Weights of a small transformer language model.
Architecture: RMSNorm before each block, rotary positions, tied embeddings.
Each number is 50 + 10 x the weight over its row's rms, rounded and kept within 0 to 99. Layers, rows and columns count from 0. The size before them is the row's rms in percent of the matrix's.

# layer 2 MLP up, 192x64, rms 0.214, rows 103-119, columns 0-63
095:44 39 48 52 47 44 47 40 53 55 65 46 53 44 54 33 34 34 57 49 62 40 44 53 66 55 50 35 64 55 45 74 59 45 60 25 46 55 39 73 62 57 48 37 38 51 53 62 60 43 36 51 72 49 49 47 48 47 54 43 52 60 47 39
102:31 53 56 52 32 48 51 42 49 53 41 43 31 63 38 32 55 63 50 65 46 59 52 68 53 41 48 61 42 58 50 34 51 56 44 36 53 41 53 66 51 40 59 39 61 62 47 59 47 55 68 50 56 51 53 36 42 66 65 74 55 54 45 51
094:44 60 56 48 79 37 44 42 57 58 44 41 59 63 49 55 61 65 57 57 63 53 38 65 73 34 64 51 55 64 44 49 56 53 53 42 43 56 61 45 41 41 59 37 54 53 71 54 53 56 49 60 43 63 65 38 47 55 45 47 47 67 47 49
113:32 54 51 50 45 63 62 60 53 48 50 56 40 56 46 40 28 68 50 49 43 60 57 37 56 55 44 47 43 31 58 59 62 68 49 45 44 43 35 64 43 71 52 61 47 51 50 29 77 46 47 42 47 58 43 54 49 62 53 47 61 38 48 56
092:41 62 43 56 56 47 45 44 48 67 43 49 50 42 43 27 56 49 61 62 48 54 50 45 53 60 43 48 63 66 63 61 53 47 21 50 43 57 44 31 55 33 51 38 33 44 45 48 58 60 45 44 74 49 38 43 60 52 52 49 68 46 45 39
095:51 46 57 47 31 63 58 61 58 41 46 48 39 63 47 35 33 66 45 42 49 50 47 59 46 57 62 50 50 57 44 60 43 42 44 39 46 29 57 65 68 59 38 65 35 50 30 57 33 33 46 31 50 46 50 50 49 57 39 52 43 56 52 64
106:41 45 36 50 49 40 49 52 70 56 35 66 53 44 46 29 55 64 56 43 52 46 54 66 49 61 41 28 55 49 41 67 56 50 42 46 53 36 43 53 48 61 58 76 48 52 43 55 62 47 54 63 39 49 56 40 63 27 41 40 48 52 53 39
089:40 48 47 57 42 47 44 66 46 57 61 45 48 52 61 32 43 32 64 64 54 28 46 43 49 38 36 37 32 44 36 54 58 56 43 50 41 55 33 52 39 51 59 49 44 61 50 60 69 46 69 49 60 57 61 48 55 32 44 47 56 53 49 33
100:62 49 52 49 48 47 33 48 56 55 56 51 47 56 62 42 54 57 54 42 47 47 60 58 54 71 66 52 46 66 45 34 56 58 19 47 26 54 25 47 47 48 42 43 52 63 56 60 53 47 40 50 57 59 55 34 63 43 50 59 44 54 31 45
093:54 47 65 40 38 46 45 61 56 44 43 57 33 36 51 48 59 48 47 43 41 43 39 54 44 41 47 44 76 58 56 23 51 67 45 47 50 47 56 50 67 70 67 50 56 63 66 46 50 46 29 47 68 55 42 48 43 41 53 62 49 56 55 41
101:48 49 41 55 31 51 42 49 58 49 43 46 64 60 62 47 50 25 42 38 41 58 53 56 46 42 58 69 38 41 66 61 57 58 48 41 36 50 73 51 52 33 59 47 48 68 50 56 45 35 53 39 44 33 50 57 68 66 53 56 55 51 50 53
107:53 58 31 54 45 48 41 56 46 38 53 48 71 42 41 40 32 49 42 42 55 53 55 57 60 46 82 51 68 55 36 56 42 48 56 42 53 76 54 53 64 66 60 38 56 41 72 46 49 56 62 53 50 54 42 44 52 51 42 58 53 46 52 49
098:54 55 34 46 35 40 38 45 41 39 39 45 59 51 48 25 48 62 64 46 58 61 48 44 41 43 49 51 62 44 39 45 60 59 47 59 62 53 42 65 32 58 50 70 63 60 47 66 46 48 40 61 59 36 58 42 67 57 55 56 67 52 60 59
096:50 35 56 57 47 40 48 58 54 57 47 44 52 69 62 53 56 48 50 59 46 57 44 50 50 52 65 29 37 60 51 46 55 63 64 53 39 52 56 38 66 55 65 41 45 77 47 40 60 65 25 50 51 55 40 47 41 42 59 66 37 43 64 49
105:51 39 46 47 37 63 63 36 56 48 57 70 60 43 49 63 40 46 60 39 49 60 53 49 46 47 52 43 66 41 47 62 40 49 67 61 40 38 42 61 48 39 40 60 28 58 35 43 37 46 43 51 48 55 64 38 65 52 47 55 58 49 31 32
107:59 45 60 43 43 60 61 32 43 45 41 54 61 53 48 60 35 50 36 47 50 39 31 53 52 42 45 46 64 43 34 45 53 52 63 36 81 37 30 70 46 47 53 58 42 49 45 40 54 48 40 46 56 49 51 53 39 59 66 43 48 45 40 36
121:38 62 43 48 57 58 42 55 56 39 51 48 41 50 39 69 52 52 56 51 51 38 33 65 59 49 46 49 52 52 43 49 45 44 44 40 34 49 46 60 54 72 25 65 42 60 38 51 36 49 71 55 67 54 49 69 61 55 67 44 54 44 60 60
# layer 2 MLP down (transposed), 192x64, rms 0.0964, rows 103-119, columns 0-63
094:38 57 41 61 59 58 66 37 43 40 53 49 30 52 64 57 58 55 40 57 47 69 44 51 39 57 63 62 35 58 58 31 60 51 55 52 54 43 71 42 54 48 66 41 38 46 54 62 43 62 54 55 26 35 45 51 60 49 51 56 43 58 54 52
103:57 52 51 46 39 40 56 53 45 39 37 61 30 44 63 56 47 48 48 49 33 57 51 47 50 46 63 51 34 40 46 48 39 51 48 47 35 66 53 53 67 52 60 68 45 46 43 44 23 49 71 51 46 40 59 57 58 41 50 76 62 57 41 45
094:58 45 41 49 47 60 43 53 56 38 55 54 40 39 61 29 47 51 45 26 37 61 61 39 45 62 51 51 58 40 37 46 46 42 57 44 48 58 53 45 46 55 42 63 51 26 29 44 43 28 50 43 61 54 41 32 40 53 58 58 38 45 67 56
108:53 62 58 43 23 50 61 46 46 63 63 55 51 46 56 32 47 43 49 47 59 62 58 51 39 49 46 31 45 73 41 57 65 53 49 69 52 45 38 56 57 69 50 49 44 43 43 42 76 44 40 49 57 51 49 59 61 55 58 64 45 56 39 43
095:48 46 52 44 51 55 46 53 59 46 51 55 51 40 40 39 53 56 50 60 40 58 39 26 47 59 35 50 48 30 39 35 54 66 68 49 59 36 43 52 52 39 44 57 65 47 61 66 56 27 61 56 39 36 44 41 31 50 52 64 39 38 53 45
092:67 39 36 35 48 46 65 50 58 63 68 42 45 51 59 58 40 44 49 32 60 41 22 62 59 47 44 44 56 33 55 38 44 42 60 65 50 63 51 59 40 53 55 44 49 52 58 43 56 53 45 62 47 32 47 56 38 45 55 60 39 53 66 41
108:64 45 57 48 55 47 47 54 51 54 76 53 34 54 46 57 41 44 46 44 50 41 55 42 48 50 57 49 34 30 45 49 41 57 40 32 39 58 53 52 34 44 36 52 57 59 45 48 61 59 41 31 71 43 50 49 38 68 65 34 47 62 57 65
096:65 57 60 31 48 56 38 49 33 41 39 64 63 59 50 47 53 30 50 57 63 37 61 47 43 44 61 45 47 43 44 50 21 53 56 50 30 37 42 48 50 47 49 39 35 65 46 65 41 61 49 38 46 47 39 59 48 58 52 49 44 49 62 62
101:58 48 46 35 61 43 58 55 53 50 46 46 45 45 51 46 27 21 48 44 52 56 43 50 48 31 49 46 49 48 60 63 45 55 47 68 54 48 68 49 42 27 54 53 63 48 51 52 33 38 42 54 63 35 66 47 57 39 42 31 42 41 63 46
096:34 41 45 65 65 62 48 58 54 40 47 55 64 62 36 58 38 43 50 52 63 59 48 36 44 44 37 52 46 24 58 42 49 38 64 59 63 43 33 40 49 39 49 46 44 50 68 33 45 57 62 41 39 51 48 61 57 44 59 54 35 54 53 61
102:49 58 45 41 48 65 68 40 48 67 29 57 61 44 30 56 56 58 50 61 56 34 36 57 54 59 42 38 44 60 45 48 56 51 45 54 51 53 57 70 41 47 52 17 46 58 51 50 57 66 47 41 59 58 49 52 42 62 49 62 39 59 42 54
103:56 54 53 42 40 45 56 53 53 42 70 42 59 67 51 48 57 38 49 39 32 41 53 55 60 59 37 53 55 66 40 55 53 67 59 49 48 52 51 38 49 63 44 43 50 54 79 53 20 45 54 38 46 41 63 59 51 49 36 61 50 35 44 53
101:56 70 58 54 59 58 43 52 42 45 38 48 57 65 44 52 45 36 40 44 59 49 50 49 47 49 58 43 20 41 38 32 69 63 57 60 48 65 53 57 45 38 36 50 67 35 56 68 61 42 51 55 37 51 40 48 53 55 41 52 38 40 53 61
105:49 28 34 42 47 49 54 40 62 44 54 62 37 49 43 60 66 58 38 60 50 57 42 56 45 53 54 51 59 45 43 46 58 36 35 44 39 38 43 46 46 65 56 71 54 69 39 50 61 47 47 54 35 37 48 52 48 52 54 74 41 50 63 32
098:46 40 54 31 54 52 41 43 57 48 48 44 52 40 42 54 45 61 53 23 54 42 61 42 55 48 81 56 41 49 54 56 48 49 48 51 62 60 75 41 45 60 58 55 61 34 47 65 45 50 57 54 34 41 43 42 56 50 49 61 44 64 71 54
100:45 40 72 50 69 42 48 41 66 58 46 36 48 38 52 44 39 43 59 57 52 43 35 45 39 64 57 36 50 50 46 28 53 53 43 53 55 45 58 43 35 51 47 35 49 61 45 53 36 38 66 43 48 73 36 57 46 56 57 44 60 57 55 66
112:38 44 52 51 54 55 32 55 45 51 42 50 40 66 63 50 53 53 69 68 44 42 46 61 65 34 69 61 56 52 62 32 43 49 46 39 44 63 48 51 33 39 44 61 58 60 31 53 41 57 50 56 38 45 51 47 60 36 63 51 46 31 47 60
# layer 2 MLP gate, 192x64, rms 0.213, rows 104-120, columns 0-63
099:33 46 47 48 52 51 38 61 61 52 37 34 56 44 55 58 49 52 47 40 33 48 48 50 32 29 44 30 50 54 50 61 38 40 57 48 61 52 64 50 72 60 55 56 34 31 49 39 47 53 38 64 49 52 63 66 62 45 50 52 48 44 55 32
099:61 56 44 50 49 62 64 66 55 56 40 71 44 47 54 55 69 43 55 54 30 66 51 34 48 47 50 40 45 48 54 38 54 47 30 62 44 38 49 49 54 54 50 44 49 39 54 46 52 48 47 65 29 49 34 59 46 47 30 53 33 34 49 66
103:54 44 52 76 59 62 63 63 50 55 38 40 45 47 60 40 62 64 55 42 54 56 62 62 53 56 54 54 51 49 57 50 61 53 40 45 68 34 37 36 51 30 57 71 57 39 49 47 55 63 47 42 43 48 52 48 48 65 46 48 65 49 68 67
103:60 26 66 61 54 73 44 48 69 56 49 70 46 68 65 57 57 57 42 43 42 61 75 39 55 62 40 66 56 44 39 57 46 50 59 54 46 63 59 54 48 53 59 57 59 44 42 55 40 43 46 52 48 43 62 50 53 56 49 55 44 54 53 33
106:55 29 52 50 62 35 58 58 48 76 55 66 57 53 63 47 62 49 36 39 33 64 53 48 49 53 40 74 51 36 49 40 58 39 39 63 56 50 53 35 58 54 45 55 35 62 47 46 67 59 65 58 44 45 49 57 57 44 54 52 40 47 56 45
102:48 50 57 48 66 47 38 40 55 61 44 66 25 47 60 49 47 48 40 56 57 50 62 68 71 42 63 36 31 51 50 57 50 40 41 43 55 48 42 49 43 45 64 45 51 40 47 49 59 34 53 41 60 48 52 35 41 36 44 62 72 53 68 50
102:49 32 40 66 54 37 53 50 41 49 52 49 50 50 66 50 61 52 69 62 30 39 48 61 64 36 53 45 51 59 46 41 65 50 36 47 51 40 61 28 45 56 63 61 60 40 47 40 49 62 57 57 61 43 69 61 36 40 40 49 62 61 51 49
106:42 66 53 43 50 58 59 55 34 60 65 49 54 52 54 46 41 43 50 47 48 48 29 52 46 47 34 51 56 26 45 57 39 55 68 40 55 56 59 52 41 54 44 50 55 50 55 35 61 30 44 61 52 35 42 61 48 72 31 50 51 42 37 69
100:46 33 38 51 58 57 39 48 60 40 43 46 58 44 37 58 55 56 45 38 52 62 54 54 47 66 40 52 36 45 51 66 39 27 37 44 39 51 57 57 36 47 43 40 48 50 46 44 63 56 68 47 30 62 41 63 63 44 60 58 64 65 46 66
107:52 52 42 44 45 54 39 53 57 50 62 51 58 59 41 52 33 52 45 47 62 45 55 28 44 50 51 51 39 44 60 49 58 58 33 52 36 36 46 51 61 42 18 52 49 61 54 29 43 37 63 52 61 54 40 31 35 47 56 40 68 48 48 53
099:46 48 35 42 21 59 47 52 50 32 37 58 44 51 80 47 51 50 43 25 41 47 35 39 40 37 49 51 63 48 53 48 51 46 52 46 74 58 53 50 52 62 56 50 42 47 53 56 47 57 48 41 70 59 45 54 43 37 47 39 56 58 46 49
103:31 42 28 57 49 56 81 55 52 47 53 48 40 57 55 46 43 44 58 38 48 46 59 39 50 46 66 61 38 67 65 61 39 49 47 34 57 48 45 44 46 44 31 32 50 35 52 53 55 55 40 57 55 41 63 39 43 40 53 42 50 54 66 51
110:41 40 49 56 44 36 61 37 27 37 48 55 55 43 43 49 53 53 41 40 30 52 40 60 48 39 54 71 57 46 39 62 35 50 45 38 46 56 54 57 33 56 50 50 55 44 69 64 57 53 44 58 59 53 45 37 39 42 48 25 45 62 36 41
098:46 42 38 53 41 44 46 66 38 58 46 58 47 51 71 28 29 46 75 50 58 70 53 67 51 48 46 25 59 53 28 49 53 54 44 49 54 56 59 50 52 53 46 44 55 44 59 45 57 64 57 53 44 33 47 46 43 50 47 56 65 46 50 54
109:71 50 20 63 57 52 48 45 42 57 62 66 51 65 52 36 55 52 38 63 34 44 52 54 57 63 41 62 54 60 44 46 54 59 52 41 48 50 29 59 30 50 53 58 47 29 46 49 46 60 57 50 46 39 47 44 46 40 69 47 49 52 43 42
095:70 53 40 49 85 45 34 57 35 65 55 57 52 46 41 53 55 49 47 42 64 38 56 58 56 54 63 57 46 40 58 61 59 48 43 63 50 29 51 53 51 34 33 48 54 53 52 54 47 53 60 68 45 43 60 36 65 40 43 50 51 48 58 50
094:39 42 61 47 47 64 38 38 48 57 78 46 47 43 65 51 54 52 30 40 58 63 46 56 36 51 46 59 41 73 49 43 35 59 54 29 51 44 53 43 61 58 54 56 38 35 50 56 43 56 45 58 38 61 45 49 53 41 39 50 37 62 62 59